{"n_layer": 11, "d_model": 768, "n_head": 8, "n_kv_head": 4, "head_dim": 96, "d_mlp": 2048, "vocab_size": 8192, "activation": "swiglu", "norm": "rmsnorm", "norm_place": "pre", "norm_eps": 1e-05, "positions": "rope", "rope_base": 10000.0, "rope_fraction": 1.0, "qk_norm": true, "attn_scale": 0.102, "bias": "none", "tie_embeddings": false, "parallel_block": false, "init": "uniform", "init_std_qkv": 0.0167, "init_std_o": 0.0, "init_std_up": 0.0167, "init_std_down": 0.0, "optimizer": "adamw", "lr": 0.000441, "beta1": 0.9, "beta2": 0.99, "weight_decay": 0.36, "lr_head": 0.00473, "grad_clip": 1.0, "warmup_steps": 393, "schedule": "wsd", "decay_fraction": 0.823, "decay_shape": "linear", "final_lr_fraction": 0.0, "batch_tokens": [65536, 131072, 262144], "seq_len": 1024, "doc_mask": true, "train_tokens": 1253000000, "steps": 8868, "dataset": "wikipedia_en"}
Each number is 128 + 32 x the weight over its row's rms, rounded and kept within 0 to 255. Layers, rows and columns count from 0. The size above them is the row's rms in percent of the matrix's.

# layer 4 MLP gate, 2048x768, rms 0.023, rows 420-557, columns 288-335
size [ 98  98  98  97 102  95 100 100 102  95 102 102  95 100  96  98 107 100 100  92 103 101 100 102  96  96 100 100  99 103  96 100 102 100  94  99  98 101  98  97  93  99  98  98  98  95  95  92 102 102 103  99 102  97  97  99  98  99 100 100 103  99 101  98 100  99  98 101  97 101  94  99 105 100 100  96  98  95  98  96  99  98  97 102 101  97 111 104  97  98 100  96  99 104  99  99 101 102 100 100 105 101  94  99 103 103 101  97  96 101  95  98 101 104 103  98  97  97  97  97  99 102 101 102 101 103  93  97  99  96 102  95  99 103  99  99  99 105]
[[178 161 103 141 153 100 139 174 166 148  75 100 111 106  91 161 168 115 125 105  98 150 105 111 163 206 112 113 174 155 174 102 103 114 156  70 163  34 122 110 119  83  53  96 149 114  64 125]
 [109 152 135 170 126 141 165  81 179 162 151 102 147  92 161 153 166 109 131 143 142  87 129 113 127 158 112 150  82 168 128 136  82  78 150 163 110 135  94 171 117  92 126 134 212 114 171  76]
 [113 151 133 124 142 174 143 112 125 191 120 103 226 113 117 167 145 139 130 148  79 125 175 123 159  86 160 101 126 165  84 128 133 108 102 106 125 165 111 117 143 143 110 136 150 108 132  91]
 [ 92 146  95 160 109  63 129 171 126 121 134 140 158 105 112 171 176 144 103  94 168  75 122 127 128 117 126 221 135 141 140 162 119 100 104 175 121 169 134 190 174 188 123 123 131 136 174 111]
 [170 108 114  97 170 131 122 113 142 129 177 127 101 120 123 142 136 118 111 136 148 168 163  83 129 136 162  93 118 134  91 180 130 138 115 178  91 158 122 149 113 187 190 121 125 118 129 201]
 [ 97  92 176 160 145 154  97 120 121 198 127  71  96 107 123 122 119 125 100  78 170  90 135 106 125 156  93 117 107 109 102  78  91 103 143 162 184 127  91 175 205 106 113 116 141 102 100 167]
 [ 97 162 120 138 208  90 113 125 112 146  85  94  86 171 122 139  71 106 152 116 169 166 109 129  93 107 126 156 133 103 140  91 117 158  86 132 108 132 167 107 126 169 157  90 133 168 102 110]
 [109  98  99  70 120  74 105 124  98 127 103 125  80 143 106 191  88  63 130 160 138 147 125 158 136 196 125 131 122 142 106 107 135 111 138  96  86 129 144 164 135 119 107 124 151 112 119  96]
 [151 112  95 148 118 148 139 132 141 134 118 112 106 119 156 134 122 161 133 116 123 145 211 113  72 153 138 136 170 111  96 123 150 160 110  82 103 150 185 123 205  47 112 120 129 138 159 107]
 [103  57 107 140 133  86 163  84 118 121 129 148 135 129 150 186 140 120 135 110 206 169  52 142 122  90  87 124  79 188 105 104  84 112 100  85 125 156 161 163  71 157 117 143 141 213 160 172]
 [103 165 138 167 119 148  99 136 122 123  96 112 168 135 198 116 157 160  94 175  85 125 172 136 115 111 167 178 171 103  92 102 132 122 123 153 183 127 120 110 160 112 112 142 124 136 144 139]
 [136 116 131 159 132 112 117 101 134 176 152 141 170  63 135 138  90 199  89   9 127  71 147 129 138 134 113 116 116 205 109 125 146 138 134 154 189 122 115 113 160  83  86 170 116 123 153 140]
 [113  63 100 141 123 120 159 159 100 122 139  96 101 136 140 118 165  87 202 135 100 143 127 121 102 138  95 167 161 172  95 131 177 150 159 128 196  74 145 173 150 169 105 151 151 107 164 188]
 [104  89 155 112 178  90 154 106  84 166  52 141  90 135 146  37 103 123 101 161 144 129  78 107 132 123  94 116 142  62 163 140 118 125 131 172 183 124 134 154 146 121  80 141 148 135 163  84]
 [173  58 133 103 178 129 119 117 138 113  83 101 117 103  79  88 134 151  99 148  54 118 165 130 118 106 140  97 130  78 158 164 151 131 131 172 112 139 119 202  63 170 127 131 143 164  82 140]
 [121 127 156 147 127 132 157 110 161 125  99 164 171 134 100  98 136  69 163 148 130 121  51 181  77 136 156 177  88 130 141 105 163  93 125 103 151 160 146 185 110 110 116 126 132  95 117 122]
 [170 108 131 162 116 106 115  92 124 102  70 106 128 154  64 154 169 118 131 130 160 135  65  98  89 159 112 175 119 132 173  54 138 110 157 157 150  94  84 156  96  82 136 119 183 145 135 128]
 [139 113 171 138  70  51 138 117  93 116  78 122 189 129 153 145 152 168  75 101  85 109 123 138 166  97 126  79 127 144 120  95  88  93 120 135  78 107 110 158 133 156 171 137 156 164 181  98]
 [105  88 126 133 148 107 172  97 109  87 131 119 127 159 140 194 102 167  80  97  92 108 153 134 139  79 152 164 130 104 100 143  80 143 164  98  93 158 146 126  91 128  86 149 192 134 211 122]
 [128 108 110 153 182  98  90 120 145 109  95 113 159 130 133  95 125 151 126 109 113 127 138  92 126 129 146 146 117 140 156  90 146  58 207 140 171 114  84 107 111 178  64 146 110 103 148 117]
 [131 167 173 155  93 114  76 100 152 155 138 105 158 139 120  64 183 149 133 114 119 133 119 139 116  89 161 164 131 191 118 116 142 128 104 162  87 169 110 111 147 151 104 111 115 144 113 110]
 [ 81 131 142 122  91 138  85 136  92 129 158 172 134  67 150  97 103  73 105 137 149  88 108 117 111  98 154 150 115  80 144 135 205 148 109  98  86 139 144 139 148 135 113 154  76 174 107 104]
 [ 87  90 144 116  97 133 145 171  74 128 120 109 193  91  90 112 155  80  69 145 132 152  68  82 126  98 105 133 118 162 112 147 108  74 111 113 161 159 106  94 169 129 140  90 189 161 132 115]
 [138 120 164 101 108 105  98 112 100 168 131 152  73  95 123 140 205 131 144  78 144 148 142 142 140 148  58 164 111 164 200 148  93 122 160  96 117 182 176 184 101 115 113 173  90 131 172  63]
 [ 90  99 127 110 123 165 134 115  70  63 143 144 154 127 134 100 143 130 122 146 135 100  69 147 128 133 124 138  68 120 137 176 137 109 157  75 115 122 132 118 173 138 170  86 128 173 185 114]
 [ 76 169 152 115  97 136 143  57  90 141  80  81  95 167 168 107 155 123 116  87 167 132 144  91 114 181 115  92  63  67 121 133  71 101 188 124 157  72  88 120  96  98 144 138 133 190 137 152]
 [ 89 129 104 143 122  68 116 103 184 160 103 167  72 153 108 117 148 137 131 132 172 106 122  79  89 158 105 137 145 195 165 145  87 124 147 131  91  61 174 118 153  82 176 243 130 119  83 127]
 [194 104 131 115  70  94 129 172 144 146 149  43 150 110 124 143 129  91 147  71  79 126 184 150  56 160 118 134 143 195 139 130 143 109 173  99 138 134  89 187 112 106 122 140 155 164 141 171]
 [140 134 118 126 169 145  84  97 160 137  87 154 101 109 132 139  87 124 146 151 193 118 100  88 155 108 126  95 190 133 143 125 116  81 109 111 109  95 127  51 205 142  80 167 170  87 104  99]
 [152 136 176 126 155 134 109 144  37 127 126 154  88 145 104  82 163 145 130 135 110 117 135  60 114 161 175 171 124  75 149 150 161  84 152 111 124 119  84 121 115 122 120 102 111  98 184 133]
 [113 130 105  82 138 114 102 131 129  82 156 115  69 101 175 166 104  99  95 105 107 112 147 116 129 135 126 144 111 121  82  74  99 173 219 135 125 118  74 131 120 169 116 129 141 114 144 134]
 [112 143 138 108 151  99 146 103  96  65 131 177 141 159  89 158  97 105  59  89 149 143 195  95  96  62 122 141  74 116 129 172 162 101  92 157 114 152  85 183 135 114 142 126  85  97  83 141]
 [140 164 135  92  94 132 122 124 167 160 144 117  92 160  82 123 122  83 131  96 135  90  71 173 139  91 179 159  93 151 126 105  89 110 127 142 121 146  88 183 104 154  62 101 123 129 153  88]
 [ 96 180 119 219 111 145 171 137 201 117 149 185 135 150 150 131 155 116  60 119 139 172 137 124 120 123 197 168 177 153 128 104  99 117 133 186 168 160 169 111 137  94  94  80 188 153 130  86]
 [144 136 149  89 166  86 172 134 119 140 137 108  91 146 115  82 147 106 129 139 111 174  81 103 175 141 140  78 175  98  74 151  88 103 118  98 126 125  14 160 150 108  66 132 171 133 127  85]
 [175 119 163 145 140 173 117 137 111 112 149 142 127 175 123 123 151  92  73 155 103  78  96 104 105 130 101 148 143 111 112 111 147 153 135  75 128 129 156 141 171 157 136 147  73 204 140 143]
 [ 37 143 126 129 174 101  98 153 117 167 166 104  89  97 152 133 164 103 151 146 179 166  94 121 152 133 156 137  59 170  76 140 152  79 167 139 131 171  93 108 123 111  91 176 173 123 156 150]
 [141 193 109 114 206 117 132  87 175  99 121 117  61 117 157 134  87 136 136 143 137 145 204 110 136 137 142  47 100 137  87 107 115 141 127 151 101 119 139 187 156  75 152 156 135  46  94 120]
 [146  96 169 117 168 102 126 121  95 130 185  65 116  96 156 115 152 106 120 127  72  82 132 124 162 125  85 117 156  90  72 100 149 115 113 111 156 149 130 113 118 129  72 120 135 133 116  57]
 [ 84 200  99 141 186  97 190 131  90 132 140  66 174 119 105  95 146 164 129 130 139 118 147 122  93 150 152 125 132 123 114 141 152  93 159  88 182 150  64 168 123 149  93  96  79 145 108 109]
 [ 99 111 103 133 101 106  99  89  75  69 163 115 114  94 164 122  95  58  74 145 112  58 164 148  74 167 165 153 149 118 123 162 134 126 114  84 147 210 109 134  69 141 117 136 118 134 147 198]
 [131 167 134 118  64 112  50  75 125  40  91 132 131  77 125 118  99 123 149 144 130  94 124 171 117 159  90 117 144 154 148 121 109 110  87 110 128 147 111 100 129 154 113 133 102 136 186 142]
 [138 128 146 176 164 172 101 139 181  80 183 132 135 138  90 111  86  98 158 113 162 180 125 132 106 116 117 115  92 164 200 176 116 109 131 114 133 139 115 123  83 169 148 132  58 124 155 195]
 [109 181 135 134   6 109 152 109 193 131 123 111  99 138 139  75  77 139 138  62 145 137  95 103  86 164 133  64 132 126 108 172 101  69 147 165 122 148 150 161  89 153 130 170 162 130 142  90]
 [125 117 168 130 121 135 107 122  64 168 135 152 141 148 133 161  86 129 106 125 104 123 111 152  90  99 114 144 150  94  95  87 174 103  65 185 112 163 177 121 148 186  78 171 113 120 120 123]
 [134  96 103 132 126 117 161 146  55 134 124 140 175 179  92 131 125 142 137 162  85 143  90 160 146  57  96 147 118 111 124 170 195 143 158 161 170 186 114 119 123 186  96  82  75  55  91 134]
 [147 141  92 153 141 169 130 158 144 119 100 142 110 137 124  85 184 109 116  76 171 148  87 152  84 168 146 177 120 163  86 133 148 123 134 138 117 105 125 106 142 105  70 165 122 114 156 125]
 [149 186 115 128 125 117 128 140 155 137 104 118 149 163 240 133 210 149 110 222 172  93 122 173 139 119 121  83 169 150  85 128 147 141 117  94 205 124  70 134  94 124  77 100 155 142  77 140]
 [108 119 156 168 135 102 108 108 143 142 142 137 100 151 148  95 107  80 127 107  95 105 125 157 141 122 129  97  97 135  94 135 142 149 125 114 124 147  66 161  68 121 103  86 142 134 110  97]
 [115 128 160 138 137  61 106 104 108 203 120 175 113 150 138 135 175  91  82 120 151  84 134 123 154  59  58  95 160 134 141 101 106 119 119  86 136 162 169 124  60 137 126 111 108 135 126 117]
 [112 102 118 148 165  77 195 120 165 129  87 137 150  93 126 117 219 102 120 107 121  98 117 126 122 131 161 139 147 156 106  79 132 153 138 167 100 117 133 114 141 113 131 125 145 185 148  98]
 [199 109 132 177 112 159 154 128 122 151 102  72 198 164  52 131 130 144 173 173 127 148 126 134 157 120 122 109 106 108 140 138 166 121 148 180 129 160  79 147 130 178 117 153 142 124  90  65]
 [ 73 127 115 158 148 118 109 160 185 159 127 174 138 117 155 167 172 123 145 106  88  90 112  87  60 147  84 153 151 149 152 172 141 156 158  93 156 101  94 144 143 160 106 125 206 148 125 116]
 [111 127 119 141 137 182 131 167  94  61  86 190 111 139 151  77 109 119 114 138  82 181 192 141 133 138 106 118 163 128 165  95 105  82 166 123  96 110  95 158 138  77 122 127 127 201 160 157]
 [ 74 144 110  85  87  84  82 143 125  94 151 123 128 160 140  84 158  72 160 113 176 101 169 106 192 140 147 101 154 101 124 107 128 148 120 145 141 113 180 147  95 178 139  94 114  68 128 158]
 [147  92 149 157 156  82 100  67 137 200 136 103 101  80  96  82 137  92 147 115 146 151 151  67 156 151 106 130 172  98 151  84 125 161 117 128 127 131  89 159 169 145  99 174 172  85  94 129]
 [123 149 123 115 147 157 107 116 129 112 101 117 135 129 181  73 153 115  80 136 136  59 199  85 123 147 127 132 184 152 151  53 117  82 127 160  99  96 158 130  59  90  66 115 120 172  64 124]
 [121 110 154 123 122 116 145 179 106 164 110 131 111 160 143 139 143  91 132 117 124 130 127 144 124 130  83 104  97  93 132 134 131 177 122  85 135  58  85 129 137 147 173  97 108 101 110 128]
 [ 56 166 110 130 155 135 116 161 138 101 164 184 108  76  84 115 121 130 143 162 105 163 107 110 123 138 149 137  73 106 142  83 171 123 126 117 117 117  96 118 149 122 113 152 140 115 163 116]
 [ 87 150 107 156  98 113  95 134 126 173 160 148 154  93 100 168 132 116 147 139 109 126 135 113 178 138 127 177 142 146 105 123 121 136 122 130 149 165  59 120 151 152  79 134  78 189 137 138]
 [118 131 112  91 104 158  64  62 139  68 127 118 107 124 137 142 135  89 142 177 152 125  60 134  85  98 132 160 103 125 151 103 162 103 162 163 167 135  82 125 156 128 167 136 107 166 150 139]
 [161 116 140 104  82  60 124  89 129 152  79 113 110 144 146 134 167 123 146 153 138 107 144 128 114 123 119 157 157 109 120 136 134  93 104  57  82 113 158 146 172  43 190 183 152 122 104 162]
 [ 87 118  95  72 102 164  82 100 120 130 134 193 132 149 139 115  95  90 233 156 179 201 136 104 156 107 138  94  82 134 200 169 143  97  93  67  74 182 107 115 167  99 108 138 102 124 143 134]
 [113  93 193 133 132 156  91 100 140 149 101 133 140 161 112 139  70 115 138 168 163 117 183 119 116 110  95 122 152 186  95 111 161 133  89 110 148 143  79 158 132 139 100 139 159 127 112 173]
 [140 100 147 187 124  83 111 139 170 163 139  92 109 170 116  93 151 130 145 144 171 122 117  76 127 137 105 126 117 142 188  60 219 119  95 133 111  91 127 158 185 119  93 120 110 166  99 159]
 [132  86 141 145  77 178 137 158 143 152  65 107  87 118  78 105 173  98 122 103 163 113 171  69  93 146 132 101 168  96 124 164  65 148 144  61  96 131 127 170 161 155 105 135 102  96 175  85]
 [137 160  76 143 136 120  95 104 136 105  95 153 139 158 127 117  95 118  84 143 149 127  75 106 158 149 165 150 127  81  97 143 100 132 210 115  97  88  69 110 132 166 163 145  60 151 141 140]
 [126 168 153 143 124 110 132 128  61 101 143 106  75 154 117  94 165 130  97 157 175  96 106 111 158 170 152 120 101 119 234 158  87  85 180 137 100 116 136  89 138 105 153 165  74 146 142 157]
 [122 128 156 137 193 124 100  97 124 155 155  74 127 138 130 155 131  72 119 133 116 124 159 165 120 156  87 133 111 131 176 132 146 116 175 135 108 112 112 134 125  78 115  69  76 123  84  93]
 [ 67 119 155 153 197 129 157  71 165 157 109 108 119 129 116 158 159 122  77 150 203 124 166 168  72 139 104 180  73 131  82 150 125 113 194 186 182 101 115 140 108 134 110 160 167 161 147 145]
 [152 162 108 154 121 144 126 122 174 107 137 123 165 121  62 137 134 144  91 104 110  91 106 130 105 151 132 126  53 102 157 172 153  76  80 110 190 133 105 122  85  91 111 120 132 197 194  57]
 [ 80 126 126 145 117 139 111  65 119 107 129 133 141 184 130  97 101  32 162 100 144 172 182 178 154 100 103 102  82  73 115 111 192 154 198 167 121 126  72 178 182 127 113 146  88 149 168  72]
 [160 150 122 171  80 144  68 161 138 162 105 153  87 130 165 107 158 147 129 165  71  88 145 141 180 153 121  71 158 116 129 152 180  88 183 125 144 179 126 104 122 127 122 124 133 155 161 125]
 [194 122 112 132 112  52 102  74 129 116 146 169 138 147 198 144 119  33 149 122  60 177  85  88  96 180 116 131  33 137 159 126 107  89 112 170 108 143 131 156  87 132 103 140 142 160 200 101]
 [131 120 129 159 177 135  84  93 179 123  38  93 107 116 115 150 121 121 109  96 136 170 162  65 148 162 103  88 148  86 146 161 177 122 121 128 157 190 158 100 109  87  50 145 154  81 138 143]
 [146 116 122 125 116 134  21 112 103 150  97 147 133 127 140 157 173 112 135 106 143 157 145 130 112 101 158 147 170  97  97 143 179 124 120 118 107 140  31 168 126 188  57 111 167 104 153 110]
 [124 197 134  88 145 120 116 146 154 120 145 118 113 161 111 153 149 144 108 106  72 140 140  97 129 156 103 180  95 167 119 172 152 119  70 148 114 152 139 143 137 102 123 164 122 149  77 170]
 [ 74 115  99 144 150 120 164  49  84 124 123  91  81 124 134  37 119  81 143  90 102  44 136 126  80 142 149 165  91 196  99 113 138  85 160  84 150 133  93 177 114 129 129 115 128 125 138 149]
 [ 90  90 126 166 165 119 145 109 167  79  77 167 101 162  66 118 140  94 135  80 138 182 104 133 123 157 140 182 114 145  90  87 121 174 115 120 172 111 158 165 117 127  74 115 150 115 148 143]
 [ 60 120 165 184 156 131 167 156 104 127 106 116  99 169  50 109 127  81 144 123  93 144 143  68  87 163 154 106 121 156 149 152  96 101 206 112 114  95 135 121 105  91 147 124 156 158 155  87]
 [ 95 121 132 108 144 128 134  85 173 116  98 158 129  91 115  87 148 126  82 139 156 124 145 135 115 132 197  78 130 148 102 115 136 125  76 125 147 119 101  96 101 224 127 118 117  59  52 109]
 [125  79 148  74 165 117 133  78 139 162 106 181 138 157 130 141 116 107 118 128 186 139 141 125 150 138 130 115 104 139 158 117 171 136 150 162  81 140 140 103 144 181 112  64  59 120  97 138]
 [122 151 116 149 176  13  91 141  74 104 169 151  82 145 156 152 167 121  80 129 132 133 122 103  89 133 149 139 112 174 155 173 139 162 126 171  87  90 153  81 143 126 117 124 111 113  73 143]
 [141 171 136 151 119 141 126 122  85 133 143 107 149 170 119 126 129 142 167 147 153 130 123 138 134 122 166 154 110 122 147 110 115 117 184  98 122  60 183 125 145 192 108  99 109 174 114 187]
 [131 124 110 141 117  80  93 146 172  99  78 190 112 132  97 124 131 125 133 144 122 112  72  75  94 100 143 139 100 141  77 123  80 172 147  75 116 162 129 101 142  58  95 147 146 122 123 153]
 [124 163 131 116  93 153 108 102 215 127  70 172 100 143 103 173 137  87 114 113 108 101  94 166  76 133  83 112 122 156 154 129 184 126 162  74 102 121 140 165 129 123  69 194  77 154 162 152]
 [171 164 136 121 154  94  78  95 131 121 124 133 142 138 154 117 177 115 112 149 117 182 161  64 122 105 105 119 172 136 105 125  62 103 131 180 143 152 104 144 123  91 124 114 141  99 171  84]
 [104 103 112  97 172 141 108 173 138  89 128 181  80 125 106  75 134  73 149 183 115 143 118 119 161 147 162 165 163 115 126 143 133 112 140 150  79 104 165 137  97 188 112 103 116 113  82 113]
 [ 68 108 106 108 152 125 132 103 101 157  36 126 149 101 122 133 137 112 113 130 132 144  99 176 109 176 126  99  80 159 151 151 139 163  93 141 128 145 124 147  26  56 120 141  99 152 124 115]
 [124 121 132  89 151 158  70 164  78 183 181 114 118  83 172 109 141 130 148 111 129 130 125 110 136 177 101 143 143 108 156  76  85  83 104 122 140 154 106  91 168 143 139  65 155 136 133 179]
 [172 129 107 112 147  90  90 128 163 189 116 180 130 104 158 131  78 135 110  65 189 150  73 138 170 108 134  99 100 160 117 160 135 173 126 105 145 132 126 196 118 184 135 117 142 128 186  90]
 [161 173 146 119 150 168  85 127 110 148  83 123 110 130 151 103 160 105 142 124  98 151 144 133 179 147 112 182 119 189 146  98 157  85 115 109 133 148 127 146  81 117  81 208 142 171 179 133]
 [154 158 101 150 160 131 117 148 144 102 129 142 170  82 168 173 138 132  92  95 150 159 149 165 141  74 140 135 171 142 143 189 150 114  90 154 157  99  83  83 122 113 129 130 168 137 104 143]
 [ 87 136 132 117 112  85  99 115  82 183  95  48  88 141  64 113 145 177 134 132 143  99  63 134 141 128 129 136 162 154  92 125  95  90 152 111 135  97 127 109 103 141 164 119  93 181  87  38]
 [ 69  94 113 103 133  90  78 167 131 151 162  79 132 162 105  85 130 103 114 135 196 129 113 106 125 173  82 133 158 156 149 136 125 151 145 142 116 135 121 122  79 144  94  92 122 157 135 177]
 [127 156 166 160 162 152 113 105 125  57 128  98 114 109 142 112 171  66 143  96 121  92 146  57 131 126 133 116 128 195  95  84  79 134 131  70  67 156 109 142 113 142 118 178 135 138 101 153]
 [102 116 158 120  48  83 114 112 153 108  99 129 142 139 151 110 108 154 127 108 148 143 158  99 186 145 165 111 119 123  69 165  78 158 135 133  99 108  77 157 116 149 168 151 139 171 100  99]
 [120 133 146 163  55  82 112 163 190 150 186 176 106 132 113 156 143 155 163 155 140 113 142 135 130 187 100 131 148 156  83  86 173 126 125 101 138 145 159 129 157 165  95 125  98 156 131 173]
 [142 143  93 123 188 107 142 129 100 105 172 178 128  94 138 177 108  82 121 143 167 179 111 103 128 173  93 116 113 137  97 161 137  80 133  85 109 111 108 157  75 173 140  98 124  75 151 112]
 [ 95 107  91 163 107 106 135 181 123 136 156 101  71 156 118 124 143  94 164 103 188 110  93  82  46  87 176 144  83 134 136 115  70 120 139  79 143 180  92 152  64 117  75  93  71 152  80 106]
 [101 105 162 121 121  95  82 140 127  83  65 135  85  83 128 159  92 152 134  80 117 111 142 185 139 132  89 117 100 115 143 138 131 137  95 125 109 158 124 124  67 107  52 161 118 131 158 129]
 [ 87 158 128 162 112 136  96 148 181 101 155 189 147 119 159 112 151  75 123 152  83 111 124  96 129 136 172 202 101 150 132 135  66  93 130  43 153  76  82 118 112 147 110 111 150 134 111 124]
 [163  93 119 120  89 151  87  78 108 126 118 148 112 125 140  96 103 115 159 107 189 176 175 100 149 122 127 113 144  66 134 142  99 121 171  77 119  82 108 107 134 163 110 112 190 142 140  99]
 [ 97 144 127 156 132 102 121 136 157 107  74 128  61 159 179  46 141  79  91  80 148 119 194 141 103 140 127 101  95 103  92 136 139 163 150 128 109 134 138 114  94 132  94 127 115 171 128 145]
 [ 48 133  95 161 127 112 194 141 117 121 128 114  63 127 174  82 145 116  99  81 140 134 120 170 155 189 169 180 127  75 160 168 150 155 159 163 185 127 104 149  89 108  75 119  96 140 120  79]
 [155 115 103 157 119 113 108 158 124 125 149  91 129 176 128  98 158  76 156  59 160 161 146 128 127 151 130 177 110  54  68 101 151 106 186 147 120 145 166 170  65 170 116 159 167  83 191 173]
 [123 159 164 110  95 124 118 145 152 145  95 131 157  82 152 150  89 165 135  93 121 157 130 143  86 170 109 127 122  99 202 124  90 142 145 134 137 173 114  96  83  97 146 113 125  97 159 161]
 [147  65 122 137 146 131  92  79 177 111 159 172 181  99 142 174 119 135 122  88 150 125 129 174 113 111 125 129  92  94  80  90 122 122 115 161  85 120  79 125  97 160 147  86 182 135 155 116]
 [ 71 166  95 137 135 152  29  93 181  96 123 103 156  12 164 166  76 131 128  86 107  63 161 149 114 129  62 157 169 140 171 115 137 170 169 128 112 108 123  63  99 148 132 166 161 103 172 124]
 [103  75 154 131 123 141 130 170 149 120 130 177 169 120  89 104  92 145 176  77  74 134 108 108 184 126  54 130 128 156 168 119 100 120 134 101 146 113 147 124 114 185  85 143 143 158 175 196]
 [105 148 149 124 213 113 105  90 153 119  72 117 176  49 151  72 123 177 143  82  85 114 148  80 122 116 111 124 109 152  99 155 156 125 104  91 117 149 124 117 110 123 160 121 133 186 103 157]
 [ 95 215 137 113 129  57 113 149  99  87 122 184 163 107 133  90 128 134 136 139 138 145  97 100 111 112 137 197  96 137 114 124 148 175 139 106 154 130 154 128 154 133 170 188 200 177 116 127]
 [132  89 147 100 110 133  82 149  97 107 137 130 164 153  89 168 121 156 112  77  80 125  94 121 134 139  78 177 199 122 141  73  91 100 142  96 112 146  62 162 123 174 113 178 108 133 146  91]
 [186 176 123 123 123 136  95 150 135 109 113 117 139  85 207 116 104 127  99 106 128  64 139 141 106 147 188 104  96 142 132 123 138 124 151 151  76 151 121 116 117 149  76 114 142 152  92 119]
 [106 122 102 104 122 132  83 154 122 108  97 135  97 101 126 110 190 175 168 161 149  97 113 106 129 143  97 151 118 194 112 166 123  85  50  85  41 144 158 119 136 125 102 219 175 120 159 139]
 [177 158 133 125 158  59 106 164 120 108 139 126 108  89 125  98  91 106 118 158 127 121 156 124  66 161 199 113 140 126 149 144  81 101 126 128 133 116 118 117 132  54 127  57 204  94  91  91]
 [177 144 127 105 151 161 174 104 106  88 102 157 113  84 114 171 160  90 136  82  93 178 156  77 146  93 108 162 148 176 136 109  82 125 122  65 132 152 139 141 160  59  87  85 150 152 133 148]
 [114 122 140 122  97  72  75 117 114 143  87 156 142 164 193 120 152 123 179 151 140 135 188 115  92 103  82 136  95 143 149 173 142 111 151 174 128 125  80 124  74 157  90 138  93 106 150 157]
 [106 141 161 160 107 144 105 112 111 162 121 120 183 134 211 105 192  83  57 137 105  80  89 141 145 157 152  92 135 163 148  90 178 162 133  40 143 124  62 151 100 178  86 179 140 169 115 156]
 [ 93 137 103 111 158  92 132 141 105 139 113  92  92 116 182  96 155 156 140 128 132 109 100 118 139 183 154  82 183 149 130 112 141 122  99 123 171 101 181 128 128  79 159 151 149  94 115  77]
 [123  95 127 139 125 132  87 107 144 134 151  86  95 114 131 127 111 109 150 106  88  82 165 124 134  82 128  90 119 157 145 136  97 118 165 120 117 203  80 137  90 154 128 136 172 149 160 158]
 [ 92 156 145 158  81  89 140 125 199 128 147 117 146 123  71 139 108  86 108 154 179 136 136 130 107 175  78 103 141 140 118 157 132  63 158 156 112 185 149 150 110  81 186  98 169 140 100 177]
 [ 79 140 112 169 192  41 110 102 151  96 140  81 146 171 152 172 156 189 142  92 121 216 113 100 108 129 132 115 142 120 154 158 110 106 124 166 107 209 137 122 208 149  58 149 128 133 149 110]
 [107 113  63  91 141  70 180 115 165 148  99 171 203 106 153  57 120 140 179 121  69 127  88 111 151 154 124  98 153  81 126 176  92  88  80 128  97 151 120 159 159  93 135 116 140 208 143 168]
 [125 111 140 157 143 119  85 106 110  77 126 100 140 122 129 127 178  87 107 102 118 156 112 172 122 151 107 157 108 177  90 166 216 114 124  64  94 147 104  83 147 106 125 144  94 159 145 178]
 [142 107  88 157 128 130 113 102  73  95 138 188 113  90 115 152 138  99 106 150 100  96 104 177 115 146 121 138 148 133  86 135  70  82 157  81  83 136 143 149 128 203  83 156 134 127 115  87]
 [126 152 136 169 116 175 111 101 109 134  93 126 150  93  98  78 171  62 122 141 142 135  56 164  61 164 142 150 125 125 147 129 109  81 150 103 130 105 120 160 136 125  85 125 145 133 148 126]
 [137 109 138 104 159  91  64 101 111 179 127 125 134 159 111  77 143 100  91 104 122 144 128 135 106 125 179 137 111 149 141 129 122 118 125 148 193 192 154 113  94 145 128 118 131 111 137 151]
 [141 151 102  82 112 129 113 115 101 137 127 199 138 160 138 109  97 146 102 159 179 131  75 120 104 152 200 107 152 123 101 105 105  92 198 114 151 136 169 127 130 149  92 173  85 135 132 120]
 [ 83 110 146 101 143 170 151  87 122  99 184 138  83 145 141 106  73 155 151  93 122 163 147  61 106  42 114 139  92 171 129  89 126 113 132  92 149 117 103 122 103 139 169 109 176  88 132 122]
 [139  49 117 145 159 144 140 154 108  96 106 159  94 141 162  95 129  67  73 136 202 125 131 169 122 117 120 151 119 125  96  80 106 159  54 123  91 102 113 135 135 145 120  88 118 176 153  85]
 [148  51 130 157 128 115 146  98 103 149 169 178 111 111 133 196 141  96 174 128 163 123 147 193 142 109 147 171 119 116 152  64 187 128 132 115 114 145 109 157  84 174 117  79 109 119 102  97]
 [ 81 102 143 140  82  95 104  81 158 198 129  87 152  53 120 116 139 168 131 103  87 147 130 117 184 123 138  97 170 160 114  86 155 125  75 103 118  95 120 159 150 154  72 181  93 108  86 111]
 [ 95  47 185 111 141  65 124  78  80 134 161 169 104 112 100 182 157  93 133  81  84 124  45 132  48 113 133 151 138 138  97 111 111 113 168 105 172  95  42 221 142 153 159 125 141 123 162 143]
 [ 72 107 147 193  97  99 134 128 185 127 141 167 165 139 129 111 127 117  72 156 159 107 149 111 160 151 190  92  73 106 179 112 141  79 177  34 138 150 114  69 133 153 111 171 216 106 153 137]
 [191 107 129 194 127 152  79 138 126 189 188 143 184 128 143 107 128  44 124 125 118 165 117 115 129 102 120 133  98 177  99  98 108 133 106 196 156 160 131 141 123 144 122 120  88 137 139 126]
 [133 143 100 127  92  87 113 111 149 146 130  66 156  60 177 152 123 113 113 134 140 120 155  82 102  77  92 169  97 151 122 110 122 139 130 148 142 117 117 165 162  98 102  87 196 125 118 104]
 [155 109 135  91 109 133 130  63 121 119 130 166 145 140 173 184 188 119 181 123 180 117 124 122 180 163 108 131  83 166  51 159  98 114 188 106 113 127 146 218 102  97 118 123  90 121 185 169]]